config.toml
d_model = 160
n_kv_head = 5
vocab_size = 2048
norm_place = "pre"
rope_base = 10000.0
rope_fraction = 1.0
attn_scale = 0.192
parallel_block = false
init_std_o = 0.00572
init_std_up = 0.0303
decay_shape = "linear"
Each number is 128 + 24 x the weight over the matrix's rms, rounded and kept within 0 to 255. Layers, rows and columns count from 0. Numbers have three digits each.

# v: layer 3 attention value, 160x160, rms 0.212, rows 140-159, columns 40-79
# o: layer 3 attention output (transposed), 160x160, rms 0.189, rows 140-159, columns 40-79
# up: layer 3 MLP up, 640x160, rms 0.224, rows 0-129, columns 40-79
# down: layer 3 MLP down (transposed), 640x160, rms 0.0836, rows 0-129, columns 40-79
v140:116115126072110119127113141120163172142124118115160135129103154151134166156141158121120169132130108130125152126173165114
o140:150151132157152160137119141143117085109134149110136116127154113125135102144134126152134092154118130133134142097149124137
v141:157116116120126110161120138138135133145144156151139108133133146086153093163116134111153121146136145154129106123140121110
o141:123139131143155137116144128099134114120097109112112124121119093124108159114138112163120114137139102115108117162124149148
v142:156140138162153138114118149090123145096139143142134113154096147160154123128155138104113117130157143112118143138172093132
o142:097132125095123117154136117137127136125140134123136115102139133151140136099122107133140143074108138161119140115121170147
v143:172114110122153119113128146104108107132115141135101140119100159093151134158155180097124157110133172174151127136106105112
o143:139120147133115146157097118139139114145177100117112151130117127164127162101151113135136107125193096132088117116127173172
v144:093121149178063200124135121128123117141120124101138124123171132128135151103166127138148180119134134161122112117125115117
o144:155170099126136106146090146150089119121110119139131110073114140141123116129111136116059089118127089138113176140091120137
v145:118145097146131142078129150170149109144158120152137088122117140134116128115100091114111125134139145132134155140131102122
o145:104131140126110114113129116143099130097093128108139177114152116101115090106133121163165137144140090129150124120154120151
v146:169107128109090118124138140160120112133122134170073127159109167110094137106114135134153098075182119128136185125103124125
o146:125103121123126149130110133112139136134111092122158121093126051117149136151128137138123126148060104124158116128165145180
v147:101112147116116139092144130125124132102144139138093142149163130135182150131126126127135132089143152092101137122139149118
o147:144123104164128157164135106095135125146160100138121108117127155104149135102107121139110108153120124116159136135153157172
v148:141158133162169093123122105163098146138126122154116126128172149085122155154160105119087165114139107160114163111141145124
o148:099126131126072184120124153135149090139110133120123144133150161173111131132082163112154111111117152128159088143179129145
v149:124132165136097093124161123122139108151124171117154146118074073134091114161154108151148150125144103100156134114112109181
o149:120078104121178121146123112125120107122118070133065115123109146126146127111102124105138150156150180161120124113161145113
v150:133171101120148123143132129137138125111164119123150107106124088151133154156135126093141122110135118148071118105106130123
o150:124129111174137113110086101128094129158107124116122143144165161105111118143156107141122124107108138144175118129161119147
v151:130171117103123142098152126143100138157115076125093143116090104150115140145099147118111091140135165135149136135112170172
o151:134141136139124142174127108153152099129124140101170134129111160085165138106115155147096166120122104110158153151114124122
v152:130079122124133135078118130131097096151138139156170150156115131084099112139103085156154128102157138120138120100117150112
o152:147149133154146096138155160124138163125099132125124127128153149180153129119122138135095117178101107094115121126122056124
v153:147116118114094163094103151111104146105113089127161133143141125100107102125099123126106105097134110130091115164102135103
o153:143100110120130132103109137177146133148128127134154134105129114153150108099103182145136145095119124140141130119128127160
v154:083155111104141144117180121137141125112143107172106136093129115143103151129143132167156159154128141135123110127168156143
o154:122148143156097122120113106116130118138124149093158145139145158144102117126127123107109109094126146154125122110104141125
v155:107122105106065096165140116108141174132117102118104120162126134097135130162068110117113126154191134127139133076129146118
o155:165117147106172158094134137104131120135119131134134132142130133122100154132156153178123149138082147109130150136125128150
v156:140106123075137128122150126167122153144130099099160151152150115141120156093102172140106141176137130134157143117117140106
o156:111100149163119156137088111141144090130126186145127118132143135167169105169143092117121097125103098134095106123114110093
v157:114133102139123113096141136097145158108090173140149112135110090139147103131123157136145093125116149144109081116148133143
o157:114152124171145145161109117146132110108133082096091174158123152138147155107129107112077150124145129099136191119110145102
v158:128128178123138111147121146147084121077136088141114125145118151142125166150117148132149081128100160145172092122136126122
o158:122105131153119153134168088104134123171117142128118136114117134095093132131149102109161155119135128115111128106117118153
v159:124134138133135136101125093129116132125101121144100109134127127157145123125125146119120089146138148124127091125114108121
o159:120104145102130149126145156115118135126142130138129147128107145087155140119148137115142153123167096125117165148141157145
up0:090101111134122143161139131140112163141110138096124123102081081124115164150144125143138096085103100103129146098126119129
down0:118115138158134120106116125104092167169131165098102148124134110099119168138152146151101110126125109101094103105143109112
up1:100105105101147130129152125118152084131092124184146081160139136146165104152131124102135120119123148104178070146116131041
down1:148132140159129113086136125167164106141132172192152127116165109110173119137133162107073134140107129097130118112122153091
up2:119095117141128103139088100088147123107115129192141143116100111119121162102122118139081135144100114181089155114091109104
down2:168135110122092129081072156114101090137184140192095154130113091078156097097081140105085137131093103092114118165145111088
up3:171124149124123151155133139165152127127144130106113110146179135173114120125172132140182152120183156161106144117122152123
down3:096140127108145118141103120142135120156117095130120144139103161084102151084134088109128125120128129124141098157196135149
up4:142128137169111119140145099116114107107150125122115084099130124081099092151163077127110091143131093154090111148101122138
down4:100125112093178145131134114147148136148147168140126171108140135112129155160128112130119116143084168106125170126148128092
up5:156102121089108101097092132182083173098123121147113108133141158134124093145137139137088134111144128182136127132115140127
down5:114109080162101109101158137115123119177146102094107156134124103091139121154124124139115110125103109109142086116153132146
up6:095109102136163130104132144105149149125112090117077102142132165141166120071098136164091122119114168142116096156194124098
down6:136108191122131108121155150165147076121147147069141122161152098134119147162163132122141159133163169125133132152117124141
up7:122120117170145107143175154143136128130136109163159153144078134087126153126128064126120139125153147173096111135118101136
down7:137129110135114127141172141138163105172147147127105171164132092162117107141137155140113129151107141140133134114137133144
up8:173110126100137144077142092135148137146107116153137125143203124126151110149156131149084172109099102165112112133119092162
down8:114087143099145124120090166120113092148167137137110159154114124077118152142109127111120160139127181119101114116141141108
up9:144158131125143121121165135158139085130113111138128122052106113132168150163141091142143095106143145166119112148074126098
down9:118110121127116143128094165131113101117141117155097111158171164147124155067154108102134127124141085123150151139135122137
up10:087144101181121138120126132153187118107119113104140161111110140172103175138134153155119132164132148154146133134109128108
down10:087161134104104117107126100122120096111172122146103119108136115145092140101170148187104147167135109125125071112099092156
up11:159158163143114097116153107109111100143123131151110121059108120124126121157144095154153092101124163157112127155160064105
down11:113142164138113168199155116144118159136163125096158174144149114151135113128114150125148152118090127104150111159114147148
up12:107142096091148128129099141104119155111109160143066145116130131174139093109091127082103134091159153124095151091065125119
down12:140144102127116108093104185114139154129123064132132174134153133163154090100162112057156153116095101101179149083123166121
up13:114130134150087139121109150126149147113108101122157097162132152125121123139156126080149136124115086152126131082109094141
down13:104160157110128097107115142160137116137132135138082110103088136097105168125136139117112143142115167125149134141141102098
up14:130176119159159113135135184120131124150140104159143117097109139142164122138080141136140155129121150111118133115135108120
down14:129126139088158094139108165099154144099140159127127131140145176119128143138122117131100156116081136105129162122135147138
up15:168152128137133161118151108118092120130129133121096086163149162143104166130141109125171126097129115147134135112112143112
down15:125096110162194125100108143070127068103119141146152098146079088143088136168142096109128115119122136076141151131189116142
up16:125139105188179146105124151152123133136109153142115107120155150154116169126122106111121147145141135077147127111154136131
down16:120153131104112147123122079138140092093136131130133147140150063103160128111113138107146157154122145091128134099151144144
up17:118173114113134130118125139145127143140125108137147088168083134180087123121091137146159115096084083137145130139123120129
down17:166091145119118117161118097111088110099159165121122117114139180106106157107096117127146077124108128076121166162125144116
up18:141169122126121135121156120094143168126131119138114126142120145128153129115143092124178123115117155136113129169136105133
down18:171148149104118112149125117138129174135115116157120112158106116122125126136159139120161132131111115128129151175160192126
up19:155171147099155133132137139108098103142142104137128128122141149103131126100151122122158100103110148144142126155101085097
down19:122086118130131101123119150118142136124132089124138130128088119113099140101130130084127134107120064112132108134141140130
up20:118106113094142138117126136140142165124147106108156151164131133153131118152111101136119108087141126125097170115123134098
down20:122152120106121081133118146134121116109157103095109140123139133101106127100149097126130076094144113135131149129110123103
up21:114176143131120121148147118148130123156127132122171094138079115136125152142090095126167113110122120165144119156119137103
down21:114168142142136110114123145116082111109167115111087116139148157163128140146139139121064156123115145109157165135097135121
up22:153144134170088112154104119168084113142108111112127140124142159144150100143144155131117173141121120142084123131149103133
down22:110108098147103109103155125125112091129140147108087134129126117107109121112101125125127119103133133121140101176098111166
up23:115139125127140103125157138175125120083109147143083080097132119100174159142124164137080087092109153108142121073101118124
down23:125102159116128131145104128127128129151147148120140096154136116144125105097132092122096122077143098137147125169145165126
up24:103113091156134145123149097145102117122056104131168143060121142143135155123113127131142139121119146145176131114128160149
down24:161124109121086136122098107096099111140109128129130134135106091117140128148120091137097111112108112104142147111159172125
up25:157128178115138186156137131097152112145141135120150114172142137122091142161142086139149164164171124093119122129154134135
down25:128149161107083118141162120136116136138111130114122088135137103105116184093131107138112102126135137115129147140132169132
up26:111136170090147125146127097122157116096144115121113171108110166141141134110137125125185072116158110138134104217124156127
down26:153140152126105119146154128137136136161114138111149098137093155125123130126124143143126132121100108108159143139148124086
up27:141132114141163149161125164140087093156143130142117141147111110143134124159106098117104148132127106130131151113153158122
down27:109112104131111137137132110123153066135148161157111145132087108124103154119100106106159145112120132141173129111178128125
up28:087105113134137156107151147155163167119117153128162114156150120148118171173080114087145144156089106181139136115129132107
down28:162114080128132110110123141159087088145124140107103113123166177112138155109136172094128095149112134166130106126117119143
up29:139149117054142111114145149111100124121127139182172154141099156112112160155119134129155130115141138154119127101085141178
down29:112137145167085133106098110107078155151097126126155121116132154165113136117146172164097137145093083084124110137135136129
up30:142130134107143164126140129121131144172109148151146093180101135175164137135141131135150071098095149159112165109152115118
down30:147135131132134101124111151158143154090146131140135159145147119163136142140167092152148109139125136119163122151105112134
up31:148126104132104107131152088116127156117142127138119105118134096139151136131154101153120099159152143135131106121105125119
down31:112154138121158119137141138140105114134115130124152144131117098099086128131152148144086089161116156095113142141164162144
up32:127095161083102128148136144159119124103125090117103129101090119170109077110122088159146148173069120141065154167126129096
down32:085124141078085159112092107173131108125132135091099150117120171122196175144140162154159125144137146126103161133104097143
up33:109134182104150124119115102119167124128087115097130118135113154138124109093119122112167105111150141143142137093117147161
down33:119172109085149116128141118103121145121109124088083126161129139163132115141136145142088100108134105135135133094133117135
up34:104118136130135118071176083119092102137111118136146111115116129116113144145133164081107107116114129145120083129120137142
down34:143129089077108108179125128100149097140098109130092134107129135081150141104147103107161141142097123109111139127142129161
up35:092115175105143170131146081152178129148114167112162120130114154138174149150109140126141115187165148130147106126148094110
down35:157109122104126135119173104122113156119125096118129151178129149105110151149139176116127123148111120101086126128132144098
up36:152112135125135128095118121136155129115161154069138087110098068143125122119099134127125142171128127147125162114102151121
down36:123127140104137129096163101122123040133124144128134143141170080101124129118070126150093133114124112124135144147093142116
up37:151117120176145121127152112106099086115056114134155109113128130144163147159139087115116147117146142123124122173140122071
down37:146129143146108118168120142110139135177111139157150156145145093134165118118128160122135147167090103113105106167151150155
up38:086149126108114124099152133107111134106120129119127113173128103126094080120092128127158174153112108141154138164132116095
down38:128133148141127106120155141134103102097100106102129165195140141182166074128169152101120139165143147168123164160092090115
up39:150145110152174146150126088180115151142109164139153115112092120146108134131120144117172158144117107134105101131154109101
down39:134132121106110146108076116121102156114143127109126133109133116079124078110131148113160107150158149114110187115123092165
up40:120098122166115162140119148182132097122136123137170118117085135079126124092141118144138148128139120128119096092127140125
down40:096134191119127123118132150090133114150134129134137142143098122115086133120140124114135112157108146107110111147147139081
up41:138124108136142156152122117117101138162146079141132124132118159112158109143123172176114102142153132122153131124145116135
down41:145147098120133132112106137129087148153135088141142109134111114090117116136141142152126126146143101151151135145133123150
up42:116135175089119111093142101110138113181110162156095120148097140119123159132159084134126144121133108149083139116130108119
down42:133139151100073112113124123194126154145077187166134149156113101115112100121128179148132120132130102143153105065087177142
up43:116105090096109133129121155142142134137074119129109106170115132151097111166116126163143120117129136123131130124132112129
down43:142113160107110088117126125136089135125122104118124133154097104107123154123137109074147143113147105141146141144146137141
up44:121167088141153126119110130132135154178123133140104191112113166140132056146098204182141092147122133148134157095119105089
down44:124093113107133135131153119118151140086148192107142135124110135142152116132133101098129128131171126095157153124168149117
up45:120101103108106110125157072103144126137109108094125142112142150170070095161137117120131141081085151108143129150084155118
down45:157141127134124089095121133145130113075119112117101136108118098060126117143124140120120147140139097176146095149082126119
up46:102133124157121112121137148135146161157108145166172146164117153094158115184133131129107160125154126101149104084101145144
down46:149133144138138142126157090213104156115130131156114143134085098139132145137109107161107152183168146086109115141134080101
up47:119141121145109135192148138136138132162094118115106132097083142141105119108143129118129117145116160133141105107123120120
down47:122156154094137166124134090093149150149172162139138155114110137182126132137135118106098126106088135119130105142122134143
up48:118144116093126196123161112130130127110117184149145140114165191095115087127121135142153136115179090123105122126133103119
down48:116177122143141095127095129120126110136142162144093114155130119132162151118148115142169117125086119104153188147104097127
up49:153165089180122125086115142119092144131106173115110117116131136139084126149145154120142187132159123158111132126115107133
down49:071144114069118135091103100122165110104129096151114121122109108115175139108184134121133138129133112134154118077122112144
up50:137108147146144131144138145094107136118133122125183063129110149161134154128129155136150153092100103115128124141114073121
down50:113134136128089144116135131083147118118181096137113136113113114137126137137138119100102115126109119096096111078145143100
up51:140147114107161116098150144105094119099095103108144161162138156154168123142166091130123131106147145139124107091122127094
down51:099087148103096113100116137080140136175165130143142128160136104115142102110126090141131110123094144129154134124193114137
up52:126149146131159105117118051137179114158123143127133115144120156125102130130114053144135159144116110124122122115111133112
down52:108093136140127150146130125132134123128134094144147171170200133158122124123109086162125092123121124109141129131141097119
up53:134148109125124139121131156159126144140100086078085112120155150172137141115121145121120132108084134125106131086134087163
down53:153119167161118127108131124125142152116115161122167129105138062145114164139110116134156113145126138147108115130148140120
up54:126134124129141129124139127137144133130140121125137131144144120133141123127124130127135126136127150126124130122132118145
down54:126125125141136131139128119123136139130114124109122124129109125113113119125122124122144122118117156130129143132131130122
up55:112163099126138135132127115158119105103124151140134132115090155134125113080110124116054131176160138141113079113147132104
down55:138094118160145097139129119097144106165142173111097111146131153125169174182118119105193124121150150125097095107109112096
up56:122118123097135152116144133130097125111165121140159144101109132112176136153141122106148098144123155124144121139089099155
down56:154152099150158158112103111181130138154093164150135124148157100119139166148123119152096120140154135117156145125119092134
up57:120111131158115118145107130132137160115138117139104184120112127125102115143132137165082133110125092095064163114095127104
down57:105156129143110133177162145157118120127099100178107130103147097125126142137131075079144118107136170169140112104138087157
up58:180163152170139130098147112146119180094091133130115154130168114159133117185149135173176138124119101151125160128133133139
down58:036140127126097098111110128156138119145105138149086110137137109182134111102142192123110068124164107122151197127144176142
up59:173165145131137136128168141128127171197166145159177111118152121163072105163130090081152161112130083138111124141141108136
down59:108121105100148137114087158157149083142082134110143168135154133134136134148179101125109060137129144108157125102155156152
up60:109141124131153151137111140096106078143130139137125145142131168144134114142135114136118127096164118141130139171105090143
down60:133119083129084102153145124151112097156125121143138104121152119104105156149141157115114145161128108107136142134134094182
up61:149162122113148088142180139088125126104155114199098108115102162141154168142125102141128164122125152130152138134161121127
down61:135090151090137124140114160092133113176143136167123139120099105107128143134143129129135110117126089129143081107197143132
up62:113163093160167140096135189126108159112123138123149107112135090141080142135107088154109093114070138148105144136113122123
down62:141148157109135127159113074155150149107106152110103119071118119121157120151122124146105118100081141130137121138147154174
up63:120107119109120155139145125137109095074099156087115120088100147160070132158143129167150114144150127144129101090115096141
down63:102100153098093120192159105115123094109088132119144087121134135121109139098165146116093115121132119114138159120163076159
up64:104131107135138135101156093151137126177150145162123096150147174121119111119120136107120112159157114114176126146112115141
down64:084140111129140135123114138132151101166111131104125156118090141150119125163152151110130109102114090139079127095141138159
up65:144088121088100141143130150154177181086164103126085124131156104136105137153073139133102125145079121150164147113115080098
down65:109147104127100104135097122073138152109140157170122156164127129136122168157156124110123148091147141092168158168126128114
up66:150143072126127118121143139135152148150094160126146143127147134106141121150099137140145153157179139125134089179077126138
down66:094106134117144110117115093139076120192153108158145136140134113110143142180171119126130166097159146102156098149139105120
up67:161089153086126085141134100117197123155101079118150144124102125128069085110097152137134103145135133142129094193169111092
down67:120144141147113148117169117160129110163137097122163154126086094123124114112141138107106093161096144121181134108115127128
up68:188163115117171113134126122079136137145112055134106153131128160138159146136126116123173106142107149125134115146119147102
down68:118145124132125094111175116146134203111112137167156161109125111140100129098128149132117103112126136162149132121118138149
up69:105154110099147127130161131130131086109115127117144110143148165130129097129135111138141100124140078093131151142112100086
down69:095109177163175083097157121113137096149137089099168156134164143136128114091166109135164106140136106113146171145123131141
up70:163122137164148101119139129121132149105113112120137087167106138125126097159086139096158156092168179099104114095160132144
down70:154129119132110089166137148122100141143176103126092099106118148161095151133102116122081141160137124081118161083104119121
up71:099109109073140156109106121140151160162079119127144116162122140150132151109135152114130104141143100133118086128132132196
down71:148108110152107122167184158172095076134162159135103127122117100156118125107133141141129138167070122096114146131142105134
up72:190168142120144113141136142136080094104113094165091136156110126104139088142102112125136129123178157146128111145106110138
down72:076105126139119087125122128167107143146160140149114121110164089107171128141172121130122130154144096126104134164133105168
up73:153106149113095129095133115129127120117103167145127135131128091177136154122144139141158165125106121121148128106159099065
down73:141100144132122134114104166120098120150127106132130137148116088104140126128146115119111115157157125124169125141124145123
up74:140143119101142089128153115169127139117109133134147166141081141123101134118148124124115115086130148091133126156118125112
down74:108134150098152130141107108159126179150154151161087155141101102115125146105077102120104128141124145121171113153178092127
up75:139118091146148154081145121179140133112082102114150106129117121129155123147169123161066112129122149103109144149127073091
down75:153156140136159138118097138159153134125081116114136147149136098107128147113179121139116110114167176161114129128077117143
up76:131154135132114156119145124119118127133134159126131073147059172095112157102115139103108124111064118133153130105131116164
down76:152140158121167131081117130130146107129182123159083123149089105157107146133151113110126127190149151100129111134127107126
up77:129148121086086161115125125149157110089095139112111154104118131132106108078125117095157136152098106135080131096135115168
down77:157189130160132091143126161101112087081134108154151146140110095153143173154125176108151093119148132150097119152138152107
up78:105124098102152121092168087139167154111141111089122087153128120112129127092136132103132127139131099136162110142114127149
down78:064161122142107090110098140123139093157127095136139134146139125120119167149156127101141126156149156130141113110154168132
up79:141142163099160123154136142116152153116164131128117130112124123107072107122138179125158139145150093113158162103101104132
down79:142118136134154165094142136148128111106116152168128120146167092117125143100123119148070150102173106104100133140122142097
up80:129129092111108119122127102151131143128108124196160134113126133098129114103117154101167134106183105108115122091076116116
down80:123156151111101111160138138124167119138160134116136153135181095126140144109143115143140125205091105113124104118125112115
up81:109081133121114178131167111162077138143105138104123058166146111127121131138081118129118115122102137124158134064162130106
down81:107135144121103113148167125156151107119151160126133122131099135095162142085134075156126112123127112139122107097072111154
up82:143167142137134141131131100129155167141097135148166139159178132096101140090085108112169152135163121126106117132130153139
down82:117130155164118152136073100205162106104117148113131124122142131091138121068118088152144154139154173157145183136136124135
up83:149090152094153142124157129130141118117102104119168107108122117125174144188153110138133102108117113095162146141087131103
down83:148120131162103159076150111103100144148129184158130100110125128088108097097175071165121168162153107074111117101110096120
up84:111111115108117151161114108130116130131118131116096135105114112158100175126109100117089077102097150140119098108121121127
down84:175118153106111160119117112132116136118134142142109125124113128125148122120061075143143147116135173121085144089115143133
up85:127117124091119162117152185144148136140084148094139133116121148137122121089104139161153149118141109125145119148100129185
down85:145142081123126102137193125142128124137078175149087128127111117141097111128143185111165128123063136108068143122124159161
up86:116131145129132122119143164143125122154157133151105157095114118091117087153093165132171135143111157135165082106121153127
down86:152135135141156135121097133170165149170121095101149129146155126172138132166167134126152078113125088135125109111172166095
up87:157128124137144112096100111136105135134063153139114134141118126174132117142125129138133177093157185109125139134160108136
down87:115109110132125110143068125162135097126141142125118128132148152129123099142093127129128155126134149108120129085125135101
up88:120167088151112151107134098125142098117104147130121156159095152130127125136154142124085140124097095132117181099094124130
down88:125129111122114122180122109143165098138119183130096142128181135148134148152132120170109131140129144101115141178051175098
up89:173086124159157093101118114136146128108138101120172093125109075165099107127154129127119133128127102115123120049105153130
down89:110118132124104118154150141118103091125134170122122138113098125124151123109156108110105128069100137112094091098086123077
up90:118156121099117105113139092131122139101123128128137136125104176119126153152114143107131095159108147120115194103118096101
down90:110136160117090056134130130060126091163110121146124169114106144150170171125130058133107117139173080163162105123128125103
up91:103150187123099141103074112131195158152166159137080114144126131108113112141055118115104123125079167165121133107075113154
down91:136099125107107165121111132127139126163151130138057159161110093083130120081075096121135146163126107158139113111106119108
up92:133170075095126172151144167148111117153126192075157107187134124118128138095114119140151150101128094146129147132147138104
down92:125171136179081160099142117093125124089117121092116154103118171123179173173144158126147178118120153099122129165166113095
up93:117091139132143162175150148146164124099100101119183100137168138108116077157161073105135174140138133149163132111125128110
down93:116115131161142104100117119099092124121149118135111151128120114140143094135120130088130131115109128173130142109122075144
up94:107108127177123133135133118119099127119128101120157124143136113098131178181130133132144122084153158152134121143068172110
down94:124145155123117101166109100110139139123118152116124151153181132106087136130149118128066105114190140112124160125102098141
up95:138103081130135153132104130110094112095121137171132153130121122121122140135130105116142145069130105113161130143092094086
down95:120104138126116151140129130117149200168129149130113090111153115156123155130124137136091124173134124143128154146080200117
up96:108127148149147149123167133095145120104113158148186109121149115138132140114137097161193137155124140106147124156157127106
down96:107070139131179104113098117119138164119093167116134156162131130095150131156112132116140121077127139089145139139121166141
up97:092171101117123132086142125101161152106152145138155129105133128150129154152108107115144141136080128112139119099090106133
down97:137076156141147131122148136118131133141116147153111131111142086155148148130140140100110125162114117113109128101140138123
up98:142089108124132155117149151134101156056042144109131161162138120092097130136112104129163086135117136098123119128110140123
down98:127148135145114141142113119107117140127094096148131147106115107113164151150110096116146088143141107116107112087146161061
up99:146156116123135145110125123094145116086091127135130173158117138128135136185109105180088152125113086151133136134171095106
down99:155156132147132109165135109163111152146163110140104169104127101114123116112164123108162092089088109137120134115099126127
up100:141171155122126145091150176143116138129116137156136131142133160125146144111127064145128159122096154197141122087159119167
down100:119139114149121089175161140104133131135125124147133112129122118139130114140177124146132119098092125087150160099133179079
up101:125163102155087117145139150107121151091167127142157128142149133111093137125142158178160129100125137149117164142099105125
down101:120114120132118129116142120098109090116126153122094133130134140104116142138151126167129139160123131128133073123131082112
up102:162082158109136155125151129119142136128111163058126146149132145128157135165143100147099115113114136149144087138136159109
down102:162168104120116122127144132140157122149113090096150101091113131157112127136094131128141109128135126083173095094105103159
up103:086128135106135120065124096138118140167145136164109135120105113136113129089143140088131128112112135137114117112135109103
down103:064139114118151148066094085150132106136093088157148156122144116126092127105139103113126123086180109134156099137122107102
up104:115156082125080138087120153166180187126128148129143143142145166142091104129144130179127132088098142194136150152116143101
down104:177125189154114137099125164140115140117174151132118138108166138114138106134087142185118104172094094119153158144113064137
up105:108134108150110127135158106094089072135117164107132104152110141127172132148128172102090104085092124168122168116112151162
down105:132153118096133094153135121176182107153093156123157143123104089127142150157146154122128153157136098143128135071146155142
up106:110154130119128152180123190144150157166152142167150146130124159125134147092136142111160171152126148122133132131083171133
down106:129135105140139119106130150125090101159098114110123132092076121106109108156098124111105149091155079134074097155144132155
up107:123168117137140098059133153084148178112118139085160138121122125139134091121151110162148133110160214138177106122143119107
down107:140127172122120133150105081155108140085147141142129128168135112124149131136133143089123098141120092170136122178159175099
up108:110151114132129127137134122149129146104119138112107123128159127117086132112091155135112139100118093191129142133078130170
down108:125106152141178107137128094109111087099143130079082094125117170115060105077112131176116077127071089058122130139119132153
up109:128147122166162101077095114130137120160106148137118157158126156105102101167125161139111126101137157142111115133125097145
down109:119124108128113083155125152087115131092102130147132115109127141120142133158141125105172115101117143113138150111128177127
up110:127160124109101134148114130135119101161121096150145161164155135149163134145113145146138148132136105169077118119134172156
down110:130144145109160093130122130091164148101141098136147118157120093116070092115121106120085128142110114100136134124132154150
up111:110127149108112134129133105151158123113136115134122143120124138147098117126132117117137151112117111129112153143119115095
down111:123147138159105130148126109170113135143119096129122130122108098125120107141184131142106131123151088116128163114118139107
up112:117116128166116129101089139141129132125118156084136155100137149141122111143170131103126144119131106121098147084125131196
down112:107131112102062137092150123125105106149183125165144118134155152126166127118086153112125137163085129122144129111112172118
up113:134151089136107112139110189143167149139118128119144116148097133178095112139087113123155091138084133194110109122105102134
down113:129142120119163117100111152113124140110130125140169184121081108154117135095129141132162128168121109145129128110124147114
up114:091148129093144129146111101100181150144156132141157100121126087127091141137140113137159160165131149122106178179108134125
down114:124152120132139123172124140121138154121135155122141127135133122098172151094122107107078097149063154140141131138127096151
up115:141135118102120056095087163138111125099119130118130168162140146135108184095112135068160167116101079137174080108106088159
down115:146131141115097126094109152124145091128157120102155179188140126130131131143127172094137087127137116128138125126152110148
up116:142140113079133137149116135130146168172153136156113147064152123138141083095100152129153114115116117061148153109120137107
down116:080122140129124148130119137123162127126119129078142130146107103145121157142139150089143111099115118117118125159172142125
up117:102154115103097122165149130109120103109107120174140123134118130124143084127116080126133132113141164118073096121092140161
down117:170100144147136099101095153111144089171091086107157134142059125140140127155111140129073136163138160123130166119159141160
up118:116160096118126155143193120134100138074088134096118132154123150147127102158098118146166147139140113110187099147166169118
down118:126120119115112123127103106123151135121107145116093146123151088096153088104106107134127113196128092081134117117136163145
up119:106127081150110121114121147068126174113123116169150112127109128141141133086107124125124121136133181136075155148089091104
down119:141114121064109161105106100122175106152127086165118141143107130137094133109158101094164140149136068108147112180103148127
up120:086121132125109102105108094084152164111118091093128153143182085110112133137099110111137086118116133146097136141148128143
down120:139129106110155166186121143141110122164129154111096142079153191111093130156105120175139155088161114129104102121115077068
up121:135147103116137119142077147154130131146080160104111104112097128141118125120116169146120110096129119122119112121137123176
down121:132138134151142114151102104133131136099143160134115149177080092123154103117078124140094149157137102110147121155127136144
up122:135108112103150140100137113156143148135112141123140137130092132120140125089170135125164110122120108160173119136195150105
down122:106153093104169114124106111116166136132135112136114174117156094117125122153084124103080163123133150107126148140131120136
up123:093148129120109147082154107132115182170095161172079148096137151086132140121093145151119124110123115080119119122095138151
down123:093119130134121084128125140105166091117124130125117172127116095072095100108131138103137129104086088109116152107104115141
up124:139138124131121083106153120096135128073129112133129091118085113107140127174133090158158134099105109131125143099114169150
down124:150148172074115114127157139130143131123124132099138134124170092092130154132147098085109136116156123121126112127165136110
up125:140109134108150149130125115117130107125128113152142115130135131102097166144134134145113143104083153124127096126101086119
down125:118095177131099107119122149102121145141071128142098133124120149083147143157174164114142137109115139139111127117123114101
up126:087124137138130136117109136155145119122109121126137138084142142142153153127144140146109160149114220106132129120144173134
down126:110076120130109137164111137113150103149159146116134190105139164157127137125160123147142190106075130148152098097101128099
up127:111131105138132155144148101163116104147147131148128080099142158155128054094140133136139096179131168133119163116074146084
down127:106150176159154101147111133114111134112152165101103124169130101116137123154111115094121142184079155130105114096203155133
up128:135118154119115130060132103084132132106146115126102132142178137111101144142106123155148126139122146166115128155136093146
down128:164126075119100169154093150143141151113136092142149126121118070095151119104114152135079163133121124144105145135142134130
up129:172109101141113128125136099131102131137097156135141124119132131141080137164164108077160136093148153127102142178096127152
down129:139141157113097112146112145120120161146114125122165130126126121103103159136127108093164102097131126124143113154127150120